config.toml
num_hidden_layers = 13
num_attention_heads = 2
head_dim = 64
intermediate_size = 256
hidden_act = "geglu"
norm_eps = 1e-05
positions = "learned"
parallel_block = false
init_std_down = 0.0031
beta2 = 0.98
max_seq_len = 512
train_tokens = 139300000
max_steps = 2126
dataset = "wikipedia_en"
Each number is 200 + 30 x the weight over the matrix's rms, rounded and kept within 0 to 999. Layers, rows and columns count from 0.

# layer 3 attention query, 128x160, rms 0.145, rows 103-127, columns 80-159
179,280,225,237,188,175,121,210,178,220,232,240,208,203,181,235,155,177,234,195,148,219,198,182,219,256,232,179,245,153,172,127,198,172,204,186,238,216,199,204,179,170,252,199,237,154,248,218,212,207,153,230,189,208,167,204,203,197,156,180,214,175,194,188,210,231,222,193,250,252,192,232,237,187,219,253,184,225,173,244
161,213,137,174,185,156,239,189,215,183,196,183,169,245,153,233,214,187,251,223,178,205,221,197,206,180,167,230,216,143,146,174,195,212,157,167,252,221,181,216,172,170,166,224,163,247,253,192,172,143,176,203,238,212,214,209,189,225,217,211,169,246,283,209,206,267,120,181,195,164,231,223,205,225,206,183,186,183,196,234
230,194,182,226,178,164,215,155,218,262,218,246,186,184,191,121,203,196,195,179,189,199,193,206,207,168,233,254,182,198,239,224,171,188,186,243,232,220,232,155,174,182,208,194,140,253,232,195,183,197,163,206,200,210,219,179,255,217,235,188,159,194,255,183,169,188,218,150,200,212,196,195,115,146,274,201,204,203,158,209
203,211,196,199,245,255,235,193,205,185,205,195,177,170,205,165,225,225,253,215,206,206,180,240,161,187,228,236,273,222,216,195,161,207,176,169,212,261,196,241,157,206,174,181,129,188,244,206,177,235,212,179,268,186,288,212,172,185,194,246,196,193,215,166,262,182,199,207,226,189,191,166,201,232,139,185,200,210,238,235
195,252,219,201,167,212,188,206,129,151,251,274,241,217,206,155,225,145,189,143,195,246,213,168,203,205,193,187,209,240,193,242,191,197,168,236,229,159,238,189,197,226,215,181,264,188,231,259,182,207,180,196,186,204,175,189,243,174,185,175,225,212,188,210,160,242,195,173,174,262,231,233,226,210,174,215,245,159,220,251
218,186,223,134,211,207,135,154,198,157,201,257,238,192,185,271,221,201,194,184,215,213,202,155,176,190,149,304,219,229,165,180,180,156,160,184,135,160,188,177,166,180,144,170,210,145,249,242,221,159,153,189,234,183,148,212,155,249,139,191,192,190,187,210,169,234,187,153,236,231,245,177,233,225,179,195,213,230,207,266
262,246,181,264,209,182,217,173,160,193,221,207,216,254,228,163,197,246,151,187,222,244,161,200,191,187,224,213,219,166,169,171,183,191,136,185,199,189,215,165,172,163,211,234,197,194,245,231,222,182,162,194,247,192,203,232,208,171,226,120,169,192,172,271,189,193,180,155,202,186,200,229,187,233,216,204,178,217,202,244
203,166,193,204,231,228,218,207,199,238,186,216,237,216,163,190,204,244,230,233,259,247,189,182,228,188,193,196,269,181,212,200,227,165,168,211,239,138,199,221,221,255,154,237,153,201,224,262,243,182,202,176,233,222,240,247,235,222,183,244,182,218,228,188,200,212,145,268,196,173,189,218,210,180,262,194,212,233,206,230
204,212,198,235,226,236,197,206,228,200,180,94,246,186,309,189,152,92,185,150,182,206,219,198,258,217,231,177,123,202,215,259,243,199,200,228,175,181,191,217,259,206,235,145,158,181,161,223,184,192,172,231,118,216,194,196,215,239,239,195,202,188,150,196,209,216,233,172,192,259,246,195,263,193,227,177,211,185,155,274
180,175,148,143,195,139,224,213,204,183,194,204,211,152,211,199,201,172,188,230,168,165,203,165,222,240,169,199,189,143,188,177,233,220,206,198,183,190,219,183,205,197,175,195,231,208,128,214,211,245,163,226,132,184,229,225,183,263,192,199,187,214,151,114,194,243,171,187,250,170,281,211,225,193,140,177,157,195,120,180
219,243,176,114,156,184,193,231,211,175,206,199,184,243,192,219,176,244,197,194,175,224,175,185,175,235,198,167,173,205,193,169,173,206,236,196,186,189,285,162,169,249,217,168,197,172,221,194,193,185,133,193,165,190,205,214,246,191,153,173,207,157,201,169,172,184,278,228,243,181,194,192,218,129,171,180,240,166,172,220
212,240,217,187,212,152,158,235,204,145,160,168,232,170,163,171,253,161,219,224,201,166,187,140,254,227,203,197,239,191,175,209,223,257,273,202,147,212,182,201,196,210,206,225,190,208,218,187,197,220,192,274,181,273,264,200,222,201,156,151,240,227,257,165,207,233,203,192,189,180,224,171,196,181,216,211,192,208,174,267
239,234,162,233,156,198,215,237,193,201,222,167,169,210,162,244,233,170,221,273,186,184,179,280,142,278,252,194,196,196,224,187,139,131,147,203,181,171,231,159,156,163,220,152,229,178,171,215,203,207,182,181,172,167,198,207,189,239,206,211,181,185,211,163,195,195,212,190,177,202,166,242,201,211,263,186,177,203,215,178
194,198,141,181,217,246,153,125,189,168,199,230,195,165,196,128,220,232,211,196,287,182,126,168,213,147,160,209,260,173,246,198,136,249,210,184,171,223,152,200,164,239,214,212,138,124,244,205,209,91,209,219,305,213,193,192,187,156,168,216,208,218,187,199,183,184,132,221,178,148,270,234,187,137,226,157,175,214,235,277
180,269,215,171,228,234,196,193,149,141,242,224,238,232,232,236,215,174,155,180,235,197,199,224,182,140,233,167,158,214,247,180,210,211,251,218,190,214,257,230,224,249,280,205,214,184,149,203,175,195,206,194,185,194,195,221,174,144,268,189,208,212,185,200,181,209,186,210,176,162,236,239,210,190,187,207,235,142,182,200
162,178,161,184,240,198,185,177,145,193,121,156,152,196,287,194,220,253,201,179,160,225,160,231,226,174,227,224,187,221,207,180,161,281,261,250,208,196,197,237,259,259,203,199,187,189,126,209,200,204,230,221,151,201,211,185,163,220,184,164,180,235,192,179,163,128,275,227,248,124,185,218,269,235,211,238,251,207,222,196
227,201,147,215,175,171,190,241,211,246,226,208,228,169,157,163,271,227,158,191,236,222,170,176,199,128,190,192,189,196,164,213,211,248,185,218,169,220,211,233,162,189,161,205,152,238,200,176,194,215,224,235,199,196,228,179,210,222,157,243,288,252,188,267,163,274,203,223,186,185,236,191,171,186,170,250,211,195,133,225
226,139,231,241,178,175,206,201,231,157,187,211,214,162,190,215,204,215,198,193,284,178,163,176,206,220,183,215,163,140,189,215,233,211,251,205,186,193,196,236,221,225,186,221,197,251,144,180,238,159,162,226,269,233,160,189,185,157,204,188,184,197,215,165,213,225,195,228,223,191,192,190,174,197,161,250,180,177,186,221
219,188,210,217,243,203,153,244,254,191,239,218,227,200,226,202,94,140,224,223,184,204,166,264,235,243,202,294,215,165,215,194,172,150,197,169,196,208,210,196,119,221,218,177,237,249,210,247,168,213,172,180,238,201,197,247,195,150,135,175,189,211,183,164,192,166,258,255,197,204,217,229,239,223,204,196,163,200,273,179
184,236,236,147,186,243,223,268,217,153,233,201,133,188,237,207,175,200,144,210,211,182,187,199,239,202,277,175,141,214,243,136,230,225,187,163,180,194,212,218,199,249,233,167,185,166,136,160,237,145,302,208,227,231,223,240,207,201,192,223,241,196,170,186,183,148,220,188,190,199,188,222,243,217,236,157,194,201,200,186
231,186,220,196,169,174,203,175,258,229,224,190,186,217,187,214,223,184,230,212,196,192,216,152,223,234,147,230,227,192,136,192,253,221,164,183,160,214,199,288,191,199,146,234,168,199,197,220,212,192,265,164,218,173,229,228,162,214,190,204,231,247,185,179,187,234,221,188,203,256,232,205,201,213,165,203,166,233,227,178
193,176,199,224,228,200,149,173,195,202,172,177,172,138,178,197,275,239,191,153,164,217,206,165,179,194,206,179,208,215,157,213,220,122,193,219,194,202,175,180,124,215,115,194,188,213,243,217,167,224,210,193,261,223,206,190,174,190,197,240,226,213,208,217,214,194,158,163,221,211,229,158,155,184,142,198,241,193,181,205
222,214,232,246,206,193,154,169,242,224,162,139,200,240,171,219,210,205,173,176,187,205,180,175,215,187,218,182,186,197,184,179,214,229,190,194,175,216,173,234,228,211,199,145,123,202,167,171,229,178,244,238,190,202,248,196,218,244,154,193,157,204,206,204,236,260,210,233,222,178,219,190,177,121,240,209,187,204,161,246
161,185,209,175,181,189,184,211,219,191,200,241,215,171,202,185,189,237,178,260,227,176,180,257,252,190,201,221,228,208,222,196,195,195,177,212,128,232,180,175,152,214,198,232,261,185,120,227,159,284,274,220,238,211,194,265,202,186,192,130,230,199,133,169,150,235,186,159,226,184,210,159,203,156,207,184,160,201,187,163
261,216,204,202,204,191,227,198,151,141,255,253,248,192,152,253,209,180,151,225,163,166,188,154,168,196,226,173,262,199,137,243,245,183,217,211,258,204,134,237,201,241,194,207,313,187,274,224,196,201,215,173,208,183,222,233,214,199,143,220,168,229,219,151,202,205,252,231,198,259,157,134,163,129,210,132,197,198,180,179
# layer 3 attention key, 128x160, rms 0.138, rows 103-127, columns 80-159
183,178,199,172,195,225,221,135,238,165,231,130,196,210,180,154,200,216,190,208,218,220,247,200,228,160,235,236,203,184,227,209,233,164,239,218,210,172,156,189,185,120,214,241,112,232,150,177,153,168,224,235,229,178,226,266,103,251,213,189,161,168,175,178,180,173,240,193,122,202,159,167,212,179,160,171,242,201,201,160
172,253,276,174,246,202,199,287,217,236,182,226,134,223,171,273,205,166,175,208,188,175,207,207,272,100,213,207,212,208,172,221,174,221,195,226,178,257,232,217,238,218,141,217,192,177,184,222,201,145,192,252,224,187,217,226,196,166,226,221,215,224,147,185,206,127,181,241,174,249,161,171,179,210,266,173,225,165,174,224
212,164,170,185,256,160,216,225,213,240,175,212,187,211,246,203,179,166,196,165,212,224,186,226,177,248,264,138,185,239,211,207,166,174,176,181,196,204,184,181,181,236,190,201,161,176,152,161,206,221,197,180,157,219,214,240,239,155,207,202,269,178,164,159,181,172,190,273,147,213,188,250,181,181,260,183,156,193,210,178
245,210,163,218,222,199,172,256,185,187,175,166,204,194,194,239,278,202,170,192,168,237,166,207,193,197,124,218,164,145,190,229,178,221,214,227,266,173,254,145,231,290,197,242,239,225,191,186,174,159,195,178,132,223,161,153,139,171,187,179,223,250,217,207,197,210,210,169,228,254,174,218,188,194,210,258,250,197,176,200
217,204,181,213,194,142,282,182,235,211,232,192,234,223,197,203,176,194,196,208,214,121,250,267,242,197,232,258,218,197,235,163,194,255,198,195,195,221,145,224,207,220,245,221,156,271,220,187,190,225,237,212,238,247,221,228,167,208,225,228,211,296,217,177,194,168,196,238,239,191,182,147,195,191,253,186,141,203,207,195
205,203,212,245,246,223,244,211,197,268,210,134,211,130,183,117,270,201,144,158,252,130,115,216,196,205,190,156,166,235,214,244,193,238,207,173,161,197,190,188,241,201,169,199,245,260,186,140,164,185,243,210,176,217,233,212,207,198,223,146,157,227,235,188,148,169,122,205,146,204,196,176,217,229,158,206,166,165,235,160
286,201,146,198,189,150,222,220,247,247,174,220,181,163,221,232,207,174,217,270,159,164,230,205,201,210,167,183,172,204,165,246,210,205,231,242,189,179,182,202,136,186,169,232,224,225,206,207,150,239,215,177,204,212,218,245,211,224,215,104,188,238,149,133,179,164,214,209,182,242,180,202,210,275,231,196,176,137,212,134
197,208,198,204,187,217,142,236,163,254,146,190,134,194,207,182,226,152,240,237,126,210,248,243,202,161,182,227,203,138,222,198,162,180,232,196,135,229,221,189,232,198,141,171,178,205,170,201,225,237,194,220,264,199,190,218,218,176,194,261,230,207,199,184,203,179,223,211,190,180,187,162,221,188,241,166,233,168,176,204
290,208,228,208,182,221,245,195,216,208,228,291,190,167,196,241,166,260,219,224,166,213,209,230,229,243,253,188,192,157,200,186,171,244,271,217,213,226,226,208,201,195,196,211,220,231,184,159,204,171,198,262,213,204,216,217,204,141,171,186,159,129,152,256,204,290,242,231,176,185,178,173,192,168,177,142,210,226,206,219
184,150,248,226,209,260,190,180,188,152,173,192,162,216,159,256,147,217,210,211,207,170,141,176,216,246,172,167,232,201,172,184,135,202,212,174,180,167,177,255,194,220,175,186,193,179,187,215,162,160,215,178,248,134,127,231,153,191,223,185,140,193,213,196,202,235,140,202,234,163,200,159,200,203,198,116,253,232,164,151
189,246,203,258,229,228,188,176,198,260,252,188,161,178,229,117,190,149,164,216,233,135,219,230,267,199,211,178,224,169,254,178,226,192,178,247,209,171,181,179,289,146,239,183,195,198,163,205,160,220,172,242,223,181,222,221,209,204,215,149,230,147,242,172,220,189,228,236,212,211,197,200,207,225,195,231,214,172,183,204
176,192,193,135,182,222,213,155,200,219,213,198,231,196,205,238,220,227,225,180,190,202,115,187,173,211,228,177,231,239,158,194,243,192,196,209,276,282,185,229,197,159,203,226,241,231,197,215,205,212,193,156,194,147,224,223,192,248,224,210,183,212,152,218,162,177,183,208,223,189,173,144,211,250,213,223,194,173,195,203
228,206,204,175,229,228,235,142,250,201,157,188,214,211,218,161,162,232,189,212,204,261,196,191,223,118,195,157,197,270,168,210,200,237,194,190,198,229,208,246,164,237,211,183,228,198,191,218,233,235,222,215,209,244,160,177,172,262,226,217,182,176,228,211,106,202,196,208,201,141,240,149,184,217,202,205,212,267,179,220
234,203,152,228,213,169,207,276,231,232,184,209,174,169,221,177,196,166,136,156,152,203,199,198,237,223,195,293,281,123,218,181,203,203,122,257,306,222,217,146,204,200,199,133,172,223,203,158,195,267,201,159,190,216,196,191,209,192,247,208,221,168,292,142,183,179,228,193,172,225,178,204,261,165,220,178,228,90,253,142
207,205,176,250,250,171,236,195,176,226,204,196,257,217,156,225,172,171,222,194,273,261,240,229,266,272,206,271,287,166,191,181,185,181,182,245,187,156,238,164,183,239,178,160,193,191,208,247,229,180,182,251,254,190,242,182,169,241,182,214,199,150,191,202,239,203,258,155,266,195,132,177,223,227,157,235,226,206,223,241
178,234,215,260,222,200,227,236,194,173,179,180,214,196,139,218,250,224,203,205,211,243,219,151,169,212,155,210,134,144,211,259,206,270,179,211,265,230,245,181,243,239,292,207,268,169,244,208,184,144,188,227,131,175,203,224,210,169,211,217,220,200,194,188,175,193,159,275,180,161,172,209,249,144,199,198,281,216,185,202
234,233,259,185,188,153,206,167,182,193,175,212,152,183,187,141,209,227,202,212,145,164,186,194,169,193,192,158,218,179,162,171,245,193,192,234,273,216,214,179,193,208,180,237,148,182,172,171,232,162,226,147,216,190,267,221,237,277,182,175,200,195,211,126,180,202,146,223,201,230,234,213,159,216,208,200,180,180,207,213
185,192,221,214,201,232,215,226,215,236,181,195,167,216,183,196,231,185,181,178,174,224,206,140,172,253,192,185,209,213,136,174,185,221,226,178,200,241,179,180,187,121,261,203,220,165,210,191,224,211,222,157,218,187,267,232,212,223,170,129,211,208,180,145,207,131,179,203,186,205,231,206,167,160,298,196,182,238,181,199
216,123,72,175,192,141,210,155,198,208,159,178,209,222,218,114,231,145,191,217,180,178,220,153,161,211,229,197,216,167,176,196,135,159,228,127,157,183,231,238,172,152,204,242,227,193,201,187,145,199,258,167,229,271,138,209,160,190,197,207,238,198,256,167,214,182,134,170,180,172,159,164,193,241,187,205,142,190,213,103
174,198,179,265,225,181,221,246,196,237,219,194,170,173,192,161,142,201,217,205,188,210,217,204,160,217,228,174,218,175,177,239,198,196,263,239,205,181,138,246,227,233,168,149,236,130,152,280,239,247,129,222,206,245,165,228,275,229,221,262,199,186,170,166,207,229,174,211,215,244,191,202,210,188,162,221,216,236,194,159
186,163,215,160,249,169,189,189,151,179,201,212,153,204,176,152,228,232,161,208,160,188,183,177,242,224,228,193,208,228,223,164,142,195,224,219,272,159,173,176,221,202,220,221,172,169,214,213,135,189,193,187,168,200,207,196,184,152,193,173,178,203,212,188,188,168,215,169,214,243,222,197,241,122,238,214,242,180,216,182
207,206,255,201,135,134,180,254,178,190,181,182,110,241,171,237,207,167,201,216,174,233,213,183,186,167,193,199,164,203,217,181,178,222,213,179,228,168,245,113,209,213,219,189,202,228,232,165,224,151,210,208,233,145,183,165,230,218,162,120,237,247,237,154,193,195,185,211,179,254,178,237,160,214,236,224,216,232,181,212
219,242,219,128,176,252,170,195,226,193,191,181,185,189,182,156,253,232,146,231,191,242,171,186,177,179,140,219,242,198,177,182,176,184,235,262,204,209,213,189,230,137,217,250,186,223,203,158,192,176,124,215,175,186,162,227,233,164,210,188,203,188,156,230,177,196,197,210,167,168,181,207,206,213,212,212,282,171,252,226
174,242,172,201,217,208,254,189,221,252,269,183,215,235,206,176,179,209,247,212,211,194,162,187,255,288,213,166,253,198,199,172,164,168,268,224,235,205,153,202,229,190,244,185,220,195,157,205,187,171,221,200,162,184,181,269,221,150,209,165,197,139,219,145,213,169,219,145,177,158,195,224,192,245,197,224,166,181,192,162
163,198,187,194,147,240,128,192,208,166,144,170,209,181,116,175,188,147,210,269,204,188,175,188,189,127,160,160,178,237,213,175,196,150,136,189,177,119,132,222,204,203,167,240,155,250,213,165,192,235,179,144,251,201,97,221,114,255,220,304,152,337,183,160,172,214,206,131,223,191,149,221,158,240,253,162,203,213,136,212
# layer 3 attention value, 128x160, rms 0.195, rows 64-82, columns 80-159
211,153,192,230,177,184,170,226,188,167,184,246,236,172,231,205,272,211,217,186,218,199,162,199,173,224,140,237,234,217,218,148,270,234,212,152,121,148,212,210,200,203,198,222,174,208,147,158,214,184,198,182,171,117,230,170,213,229,205,202,284,197,220,142,155,224,255,149,230,217,198,225,217,215,254,245,170,179,219,169
232,148,238,177,181,168,208,195,235,215,257,144,250,226,236,181,215,202,249,197,224,226,158,233,220,161,232,156,201,207,174,208,217,227,199,181,252,232,171,171,159,259,247,167,185,202,225,236,268,135,207,203,173,222,188,193,196,168,188,161,207,213,186,164,181,244,189,188,168,150,207,231,173,169,224,153,184,235,179,148
183,204,224,178,237,189,180,171,204,213,194,161,225,156,198,157,176,227,183,210,189,237,212,201,194,234,203,195,196,212,224,160,271,194,218,230,214,177,161,184,233,196,156,183,244,203,173,175,232,221,155,198,165,217,212,186,231,159,172,233,234,198,170,219,169,162,198,211,174,226,246,214,183,186,222,175,203,159,206,191
209,224,200,224,173,183,188,228,172,184,209,195,219,206,223,164,158,155,208,206,187,197,192,252,220,191,219,195,187,208,219,230,187,203,236,209,221,250,155,213,214,210,210,205,202,170,240,233,246,222,163,185,205,271,201,196,214,186,149,209,179,209,191,218,211,189,152,232,217,195,162,165,162,227,162,235,192,171,255,181
215,219,243,220,178,180,187,217,183,233,221,189,190,147,175,198,204,195,165,209,203,209,208,152,154,233,213,232,195,219,202,190,216,242,203,145,210,154,195,218,188,207,191,274,160,229,235,205,218,197,193,206,194,188,179,218,253,169,218,195,210,251,141,199,169,233,230,228,184,195,208,233,158,168,152,205,110,159,216,159
218,202,185,214,174,183,230,218,203,218,241,157,226,212,214,264,225,207,229,252,161,172,175,227,152,169,225,160,214,252,225,188,263,169,204,204,253,191,181,240,146,180,189,228,179,138,240,197,206,192,209,180,130,142,202,226,223,164,243,209,160,217,206,199,191,194,259,228,167,242,147,202,215,154,182,173,190,217,193,192
231,146,176,200,211,173,208,181,173,228,184,205,215,207,251,200,197,222,136,221,195,234,185,217,273,175,181,159,231,190,235,236,186,181,186,228,201,181,227,239,182,197,196,170,152,214,175,204,182,175,204,212,181,202,209,237,202,182,212,200,194,215,227,199,168,198,209,195,227,209,173,202,142,203,292,151,193,192,170,197
186,206,219,193,245,218,171,217,149,222,273,229,216,199,191,205,196,180,183,224,240,223,175,196,212,207,193,185,187,198,184,236,281,188,237,233,194,202,199,194,213,184,192,198,204,204,187,195,210,209,227,226,180,147,206,192,262,190,247,192,213,167,188,219,147,215,198,224,191,198,251,221,185,166,230,199,193,212,218,193
179,231,196,261,204,260,158,219,181,217,226,192,203,259,227,208,210,160,229,179,219,155,193,146,192,242,217,230,185,208,235,231,188,177,168,142,207,211,165,171,237,173,219,190,244,263,202,246,190,216,195,273,213,225,177,204,198,114,169,218,186,183,215,247,173,182,150,179,172,190,206,171,177,213,235,164,195,172,187,204
213,189,212,180,181,209,210,260,177,202,180,198,254,159,163,158,226,138,189,227,205,190,190,180,185,209,216,175,164,224,209,178,222,225,174,221,189,245,160,182,214,222,269,179,203,189,200,180,205,236,226,198,209,210,199,142,280,226,206,248,195,228,147,188,123,180,174,278,186,249,185,182,122,203,160,124,208,202,186,187
186,213,178,241,221,217,193,237,222,269,186,269,191,175,176,224,170,202,213,231,219,167,176,139,178,162,225,219,175,177,172,191,216,185,249,238,204,235,134,192,196,177,173,260,230,225,243,198,168,201,163,181,200,187,218,191,189,206,208,187,149,187,187,194,197,210,228,262,150,235,151,210,226,169,191,217,197,146,289,203
192,170,220,149,193,243,249,222,162,167,219,287,212,212,175,211,214,211,207,151,178,151,134,177,156,241,187,193,117,217,239,125,236,165,203,190,227,191,176,162,215,154,192,176,181,208,195,193,182,213,208,231,228,140,183,224,209,222,262,144,238,182,207,197,211,166,149,244,248,191,212,239,181,236,220,172,239,164,213,168
206,222,221,223,145,220,188,207,235,184,161,229,269,162,153,154,185,250,158,206,214,229,180,177,239,228,142,224,206,223,193,226,232,177,165,189,194,167,183,166,184,232,138,197,208,183,216,162,249,176,231,168,181,209,258,219,247,215,226,201,253,180,167,193,153,191,234,176,167,261,185,215,200,137,183,207,182,209,234,224
188,173,179,174,198,170,169,171,181,180,155,183,205,211,176,211,218,207,200,175,236,143,227,233,182,216,263,229,173,146,195,175,185,180,208,228,185,137,199,172,225,216,189,257,198,214,195,168,174,215,237,212,196,171,214,232,220,228,189,176,197,177,204,181,182,187,188,189,210,225,199,223,213,156,134,148,213,227,177,196
160,213,211,190,189,220,230,162,188,277,181,171,178,229,256,191,205,181,269,196,168,217,180,184,173,146,212,212,184,188,180,230,226,194,205,218,184,229,270,140,166,177,154,230,204,175,164,183,189,242,176,218,173,178,241,198,237,220,184,182,213,119,246,232,220,249,160,208,206,235,234,191,215,171,185,206,228,213,237,224
188,253,234,206,158,180,156,153,231,199,228,183,209,205,197,229,219,280,227,204,190,200,204,181,220,242,188,214,251,237,232,224,201,170,239,158,170,244,149,196,165,224,177,151,251,184,178,218,174,159,217,165,223,208,211,177,220,195,208,159,240,215,246,167,219,208,201,146,148,253,219,173,242,223,212,221,234,197,237,200
199,192,210,178,197,152,199,218,227,206,103,201,215,235,215,242,226,175,251,219,231,164,214,227,178,214,233,155,263,226,229,195,184,242,243,172,157,170,187,182,223,202,199,149,200,175,136,175,207,180,232,202,181,219,223,227,123,220,156,229,261,187,285,211,246,214,209,242,232,184,169,174,135,247,196,193,204,234,218,172
223,176,140,213,227,235,198,181,205,220,237,217,191,222,257,196,222,185,156,210,223,214,210,199,198,173,242,196,183,174,216,208,124,168,231,178,218,181,234,153,196,191,235,228,166,172,179,251,171,205,154,172,191,173,222,163,191,216,175,183,143,219,186,192,238,179,182,198,193,192,191,192,189,180,148,185,216,187,197,205
264,235,170,206,217,271,148,178,184,135,195,223,110,202,194,168,210,227,161,141,243,146,270,212,219,261,195,203,172,174,173,198,166,228,184,167,203,211,184,233,232,165,230,205,155,203,190,199,168,156,203,205,176,234,197,256,170,212,184,179,189,200,223,202,213,226,227,222,195,165,181,181,218,152,205,157,183,176,179,237
# layer 3 attention output (transposed), 128x160, rms 0.184, rows 64-82, columns 80-159
263,227,203,164,199,207,227,165,164,188,223,162,126,217,182,231,165,224,201,181,191,215,179,229,171,220,201,204,178,168,205,219,154,142,173,177,197,209,203,209,164,208,219,156,215,210,251,226,241,250,211,202,243,231,150,224,185,212,148,270,193,250,185,218,223,227,206,214,227,230,143,187,176,224,130,178,139,207,185,201
208,240,210,247,242,270,188,178,191,247,186,224,197,170,189,194,233,145,197,178,182,224,235,153,198,184,178,221,217,180,201,227,213,170,179,185,235,201,238,204,238,178,214,168,175,204,193,177,149,158,178,125,223,229,214,126,217,197,178,203,198,146,216,229,188,176,167,202,161,234,233,193,214,204,229,248,219,171,190,172
202,158,212,232,164,201,180,235,243,201,178,162,224,202,221,157,194,141,233,195,199,185,221,172,190,128,172,216,178,175,141,264,193,182,204,163,224,253,229,209,197,187,255,214,182,167,218,199,151,178,213,169,181,149,189,204,183,191,223,167,153,195,213,209,204,206,157,194,211,167,240,210,194,178,264,212,184,199,202,206
201,199,154,205,161,221,178,194,207,198,243,209,185,222,179,247,210,204,199,201,208,208,222,161,234,215,209,149,230,188,145,159,234,153,150,174,170,167,229,186,250,175,184,204,208,186,206,162,202,202,215,244,174,159,212,209,174,185,166,161,182,170,198,208,278,228,213,152,215,197,188,199,186,148,209,204,193,215,198,199
195,193,148,168,254,190,206,241,200,197,216,244,224,205,213,219,185,200,228,218,166,221,178,261,246,173,176,218,184,157,239,183,204,202,217,222,235,236,178,201,226,198,177,158,212,208,219,169,218,188,219,175,223,184,213,213,139,161,190,213,200,214,200,234,215,216,167,210,232,189,201,193,245,207,221,224,211,146,204,198
236,139,257,198,221,223,152,156,197,152,201,193,164,170,215,168,160,242,180,205,199,233,199,209,241,213,208,168,202,174,165,229,194,191,195,206,199,194,237,197,223,261,239,113,151,227,232,210,174,205,205,177,193,211,235,222,203,202,130,235,246,199,206,233,186,219,222,251,218,183,268,188,169,164,226,198,179,164,212,188
225,159,222,172,178,210,182,240,176,194,203,163,179,231,213,208,241,181,239,216,218,203,249,195,157,109,194,238,180,249,198,253,181,211,198,205,214,224,206,219,207,193,177,220,221,173,218,231,197,242,215,137,192,164,170,205,190,231,201,252,242,200,229,213,211,198,200,243,191,184,191,213,210,212,147,223,215,182,188,244
216,151,219,182,160,158,195,167,240,226,164,156,190,192,229,161,177,202,235,185,168,170,232,216,181,173,140,250,185,258,200,259,132,188,221,168,220,231,205,191,186,179,210,182,236,178,239,240,140,164,184,151,196,203,214,169,161,213,190,214,179,187,218,175,203,224,161,194,165,195,223,191,203,200,203,220,203,168,224,188
153,220,192,129,224,146,164,198,178,182,163,234,159,209,201,215,189,164,168,149,161,194,216,195,233,177,165,211,199,215,161,194,211,233,245,241,171,211,210,228,141,174,170,209,204,158,201,187,202,162,205,176,205,157,211,164,182,198,256,98,194,168,198,192,182,187,230,144,173,194,180,178,248,179,200,216,196,183,169,233
150,217,187,196,209,159,189,222,234,223,242,235,169,199,211,198,190,207,186,217,198,196,186,253,199,193,164,269,260,183,193,246,199,175,231,194,250,203,193,189,229,163,197,213,240,211,201,158,190,192,187,198,214,255,185,199,180,130,159,169,205,142,202,236,263,209,179,182,189,162,217,211,224,150,242,201,206,224,226,230
195,205,171,188,198,151,175,204,166,148,214,226,246,226,201,194,198,199,184,193,138,150,196,250,241,231,164,208,217,184,193,218,263,209,209,154,204,193,232,222,186,224,200,185,187,182,202,213,151,163,231,222,230,166,240,223,181,209,223,193,194,181,182,242,178,184,204,187,213,154,233,173,173,140,205,203,202,214,182,174
161,238,269,219,217,200,181,189,246,248,240,146,187,202,259,186,169,189,205,209,208,167,171,213,192,186,185,213,269,206,172,240,218,211,219,218,199,215,224,238,158,250,213,241,256,184,216,229,215,177,240,190,237,254,170,171,188,176,176,225,220,190,146,217,192,208,211,145,176,210,274,203,197,241,255,202,200,250,220,192
182,223,182,177,205,208,203,211,163,219,188,196,172,234,250,192,168,179,270,229,205,175,180,235,212,167,207,183,223,177,186,217,193,218,221,217,203,238,182,201,215,202,237,234,183,227,192,242,161,236,216,207,225,179,156,245,196,220,144,198,166,221,214,198,225,192,161,234,259,170,196,209,214,231,239,182,165,162,183,191
209,190,206,244,255,186,271,179,220,229,230,203,201,183,213,166,174,189,212,231,164,234,152,169,230,246,169,165,235,192,206,214,241,216,197,196,229,282,175,184,184,146,179,210,209,254,161,214,194,249,206,241,277,203,165,249,198,183,199,213,213,250,217,213,196,192,191,196,207,225,236,184,180,270,236,219,117,146,218,187
211,172,231,247,200,229,193,188,210,126,205,233,235,202,234,215,209,200,165,225,215,166,252,176,171,215,225,151,154,240,200,193,204,195,244,214,191,183,192,212,230,254,277,171,221,191,194,221,189,152,160,166,194,238,209,161,177,208,194,137,185,205,191,195,158,161,244,245,183,195,238,196,182,182,260,222,189,178,196,201
250,206,179,233,169,204,164,193,139,203,188,183,191,155,182,184,170,190,198,177,176,218,208,216,193,142,243,175,222,171,216,205,189,168,164,221,208,161,242,170,220,198,168,215,137,202,236,201,177,175,204,240,135,181,219,185,243,253,254,240,133,183,183,207,181,160,292,207,235,213,173,205,161,212,216,224,199,151,197,217
288,154,232,243,131,227,237,217,198,196,259,137,159,233,163,182,203,240,176,209,193,251,240,150,199,240,202,206,157,195,142,190,223,218,171,207,219,198,234,219,233,188,198,256,204,183,253,153,258,296,186,214,229,246,203,178,260,222,208,250,210,269,197,182,197,230,256,198,244,206,195,182,219,201,190,219,173,186,205,231
141,231,239,188,193,157,204,187,178,208,190,276,206,202,164,192,176,244,163,233,216,203,163,156,226,209,224,203,228,227,234,220,246,171,143,222,200,229,195,207,203,235,201,198,251,193,206,213,216,213,247,197,228,217,161,221,205,176,201,197,230,174,183,205,188,152,153,185,200,182,204,216,145,222,224,187,171,224,194,202
164,253,173,230,187,177,227,158,231,223,198,208,220,204,220,226,172,209,208,172,153,224,155,179,249,141,227,164,227,190,220,193,164,243,186,213,230,218,162,217,135,160,157,195,210,227,190,187,256,226,235,229,237,176,165,203,155,163,232,227,208,198,171,162,183,249,214,110,178,284,202,181,171,261,208,159,206,187,198,220